config = dict(
    d_model=192,
    positions='rope',
    rope_fraction=0.5,
    beta2=0.95,
    lr_head=0.00904,
    final_lr_fraction=0.0,
    seq_len=512,
    z_loss=1e-05,
    dataset='wikipedia_en',
)
Each number is 500 + 25 x the weight over its row's rms, rounded and kept within 0 to 999. Layers, rows and columns count from 0. Numbers have three digits each. The size before them is the row's rms in percent of the matrix's.

# up: layer 3 MLP up, 768x192, rms 0.0692, rows 735-767, columns 128-191
# down: layer 3 MLP down (transposed), 768x192, rms 0.0562, rows 735-767, columns 128-191
up735 101:469489502480480534482479542497491492522463512501522522487516522530470486508537525451482521506541524581507473514519501452482502503465531520536487492498482486514540492504468516472510510496470494
down735 124:495500501495466520484490531491495491516470510516499497498492532514455483508503517487484526498521504522512478503510487487490510506482527492511483498498499520513527516500492518482512508498494507
up736 086:465483525531468484497500467498505458516513446516468529490477481449455513510500465491461514486526510506453482483503510488488491502463528478485494506480533475491514505499483483499481534513468473
down736 080:531506485478516529495500540505486544493480558493528487505523517565557492478506528513542493505483478519535527517495476505514498508528466501508491503512478511502490499512527502497513475493543519
up737 113:459485504524493484483503482537480477542520508522482486484536467470484494496495505508508498531505505510462523519547469462493484478477505496535506495472542468473498474474506509514492471462565521
down737 140:551507508489516517523480525483518524469474497471510516510482533543504521487496492484485502452478475509533493478438548524504510527505484498480494499529454532532506510522499485481483519527427489
up738 087:492497492538482514553477515490522486513515497477516497461467500499486488528530512420455483491492465498475542449486526547481472491531516479504488483519493488534495539541497519483532527463461480
down738 077:502499515464508490437524493502464507483486485507485510533539493516531507483479487571554511509497523510511471533499477465518506517478485510497510512473505511459521476459530465522480490513543516
up739 095:483470487523541494508529482509528490506489477513513514477482497508523479550480506439472512504439462502485512477539468506507497482484528484515521493478526545486506517516518514510500470488555464
down739 090:514526501488456513482499527483475511498517527488480476527500517490492518468530500540507474487544550512515486525466517486505502518517462523493499505494477479502510495471485492495498536483451532
up740 102:513529515523518453526461503490511494490488482518503487565498519484449504488486522530471503489487510485469493468555505521526449521504508527461444482495521535503518478506497500528510535525523536
down740 109:506454478473499527504534525500473488499521511491487517441503474509564516501506486495524520510522499512516501544462488487496554497502495486523544506514451471514489518502508503454490475467453463
up741 092:454503529506476492493486513514493498455444513535490509488464537514549458483485480450488484532498487509517498483437469531481544457502504487535512503544533483480481520490455504492497450551504472
down741 091:545488475485518511498522470475499488555564490473502482507524474492430525500504529543517510463514506493485498517555527450537461531514499503471476504487480514516544479501540498523503537458495539
up742 100:509507509526509554484493508509559445526445508516482516507546514478503489492515482464501486511503507460524524571568487528456526493510492466539491451471515476493559480524473456490500518497514509
down742 101:479508497475471466527512499481445544487555489501520475482467490511509493523493522516514513492507506542504465433448525480552483497495525496464512532527477524515431516481526542508507490509480484
up743 109:503496488519526501447496502504494525509504480509500496564475498511487504501490499493486516508460472512517540478521491526507524482450493473467513495493498533484500507469480497526537477520553493
down743 130:499490515479485508564502476486502482486498499506517484442512525482519468511497511503528483470550548481488493535482505491480467523542506513529472520497489470507510507534524501491479518477436489
up744 119:527491499512493528514476572466483481539483508488572519516534478533472487511474509481469546447488471511530485498483509491543483516497448495532535519535482508496527507490503519493481441509491521
down744 114:480488499489507489510505468528546484487515478510458500490454541468533491510505500522520463534505551540463500473501541502477527499480520507473448526482524525480469488526470499502490551475483488
up745 110:539496508507477486462522484503463493553497533481506481492535490521484525454436429496552560499536493504524511533489461529519538465511502448524436527459504531512504539510503498547531497476483538
down745 108:455496473491504514505494520500547525460516471528513501502497521494509478532551549505444464498457520488502492459499546480482462512490476535480545494507508500499511480475484498460486507512513458
up746 088:481487520526475549470475470495465519512546526528486507549446495469519469512520528423495490515533465490421500460523458489548496526503511507508477492499514521528559492549469550496460511494487481
down746 085:521517463498506460544521510495530485501453474479514493468532495523470525500485469566500514476465530517554483545468527528449512469499474493492526516487487505458436521454541446495527507512509514
up747 098:483469495460527507532494533521517494540472482487502478495488520472560438525517472484464525497545527483494484535507472536508509490497496501491520527450492536492511529568490483484502511483517519
down747 086:539541505560479500463482473473488491469537507520495515521529485526426550473510515495550470497468477532556523472461528478502510482507507510485454481526487484510500490433522519515501504513486483
up748 089:465489499481548513521506480517494512448507499541520487464444486543483452525534480482494485464532490500503526492517459492465533469500504447509469491466493481490500482493487485532499502519526547
down748 079:514520497522451482482480527496499498566480514480482519540541532459506536482472500519505507533465514502507472497472542512520475540496482540505519488528505512521507508507489529465507494501476459
up749 106:449472520524512503495492558474461511517451528485533511514552545510502508487530502479532499516507522500521477489489536490529493522507471461480492501501507499535507543474481484525488501435483496
down749 103:531559490486496496494528469520538480479544469526474473476451463508508502499471509511480509478508468506491511499495478501467509470485524498513500495503496513495510484517501531459536484531522515
up750 103:485505488490479483522502499513458436506530485529472489476528508530496515482501539512494504477475438511500525464534519473472486453470517478495490457492522522501538507543491500540531497510542476
down750 111:505488473495517510478502503497545543505469506465527493522454513478504500508498456470508490504503593514493503551470480528507512550530492502495517535501460485502470486472504493463478523496455528
up751 078:518503531471493533478508475555536483533432462548496511515529483509463495510507480468537531526514507545435520492513505506496504522459510460484495490500486541446499496479519471470457483485560455
down751 066:469505485503497467534501527468469516470551547452496505488478527483548473508486520524463467474485501465542490524494497485476492476536500510518494502492526464562496495512485538523547518505435538
up752 099:458527521476468508533473529513453521496518479458458505514487509536549494473473475540490466497518496476510529544481495483513487540512487495515476501519512501519511499514506516468479502534509528
down752 099:542455480524527497462535498492529483510466517551557508479527482475456484503533498500528539485479485540486486464516505553494524488481521500489518469497466492479498501507503488539503490468466475
up753 101:455480530522518555488502496550504480533498572542499499519510524516500540507529498510499500504470493487540475524552493497486477515518470452512505495499533507468526477531474499499497521451549540
down753 110:526550484480494473506501526443486496479496435468501491484489478504497456469474487483495493499546511516460509473443511520519521477489530524487503492515468487532507497508528504495492489519455464
up754 143:479520511492518525506482506475477476478506527516518509474466489494464499494478483484463514472481445529514507557526501462497500540460502489532508512521470466538500532478495546472499544479553497
down754 132:489511470480484485523510481498494531531492476476480504534529530498528467509504508517494489498502562518527499450485494555529489490522463516487527479496531513460502479490513488518504493513467526
up755 072:527508507495435564547500545497520507477498546526516539509486514563480461504507500579499452553473462513518508540514519469507467473488540513508493500518501489518514499545506507493507510481489523
down755 057:489479513506576454454485471495468487534510450475486468491522491436507557497486491424515539447529532484484487446489488520506536520501474492491510487472495527471497511467491502500497494514495479
up756 121:497474508491517470502520527490487486488522478518549496518475496549503458504471515490463527496476536500477528507508481508470521511468467525512488478534494466501515501461482476485546508487478533
down756 142:494522482513490521496467485504500512530463516490465517470526492459486553505520491509515482512524450505525462498484497483537488498521544484479522511468492536507487497533511520487462491528524461
up757 094:507489510453506550506505533479495495492512528517541556499494509540467507505463462560466512476479492503499465481470481468465493506536463508461501496513493530508488518526515485503544509471515493
down757 095:493502501529509459512488476512487504542500458497464455481514489482524491493543530439538488504536512509489536515518519543548490503475541500540506500511510462483521491485474500510457493518470499
up758 094:482510522508466532501461517507499508494506489492525525456502503510479511555508497433508505504561462526517465447508528469506479498459523518513500534479461478498534489477488493504479517521525516
down758 094:518480496484511457512529502505505505520502527504477475537491510507522504466494484555487490504450534480496543565498497531478512498524481481482505473524540514517470508530504488480520487508481468
up759 094:492539491483507498459502543517472535489554463501483511519524497475467476488508553497525539482524513521471535540450471502511533477513555502495509471508519523515519498496467504496444491509497490
down759 091:493447535514486506521506474492513472504455550507508484482470522520535521504486430484497475514497489483514479449547539500476479515478454499516480519478479479492485485499516501523545515516497525
up760 102:526492503500491499506448500446456489482540474486508455433518495516495461557486500520492538452469479544537472485534470472508485489483459500517470471525477523509528537497471522505523456460527495
down760 112:475497501502510519518544483528524490528466540522505528588463512478499527464513515468504470558532530465450528521482532516481508497525540483479525508484529484497458490481544482487464543542480510
up761 101:488504477509474526558496537547463477485491534500488508521492493556483505517497485525554508511504507491558484479486512521544574486476505521470510511443463486528519521488501495510473489502494513
down761 097:503492525479507489455523467487556500517517479516527494465521500465511488493507543480467500492533489494444500523512477484468436503531507495548481489512531526483503482512489527505513489494490477
up762 093:491483493485459512470515502520479518513475490545491480517459520522470453575505463496482519477499542513538519496521492524500483479464464515440473507488502515512504475540497497506543494521526463
down762 089:513528492517539501535488509506520462511514518452505516481544471478536547445498540529499481525512449487475496508469509460490529516548527495557533489515517491491483502454510475488485503498477527
up763 090:488505515492496491524506457521497486531476490535460520518506490491436532502482449531501505500513474506450506502523478485530478536452525485458494484498506487486487527539505480513492470494531506
down763 087:513480509525507518482487529482491526459513509483536470483504512510568471514505538483501503493490522511540490496472522498467513464519491501538486493496504512518526484458493520477510527500479480
up764 050:500487489475519476483485465481449514544538465519475482477477485521505489512508499465482494464491477493527499489563473484506485558494475537535478481489540490524498499471518508525544527437463514
down764 027:508505516506477523493504542507548480436466522484529498506513540517521523486497494519496530550489508500481509496429518514500513442506519476463506527530446505464501497537488498483459476560531478
up765 094:472476511536480517498487492453499507521478484497486468505523495493503514476464509493477530495530488500491476518493469479505528494513500503530496504515542462565518444500483499478493490523540497
down765 089:531530473485515464495481511536511501481517519495504519493483517502485493527526489502518466498468525506505518478519510501497480496484501510496496495494439533453469546502494506533503486500458500
up766 131:454500492477465495483477519541537464551489476520502491484513515492487482491494506492501482524495489526476458466514481518468462480518488502498476519443492527520533535524470558535518529513495487
down766 116:488483438498513516513511521464526516490497482478496492503521472497516530482519530538518526507496545490498521489514512513505493528508538478465476517503496544520470492481510456547517469537464488
up767 088:500477486444473503479488489468510463548465488547496523499509497484541463468494479469484549526494459529477516553546487488527501517483530514486485483533490498482504479481509535496468507495533478
down767 077:505513497543542509503509534517476538448525528462511478493491511510463518521505528527523441467507536505522500447469523511482501481505467495516521507487508500523480520502493468511529499512472524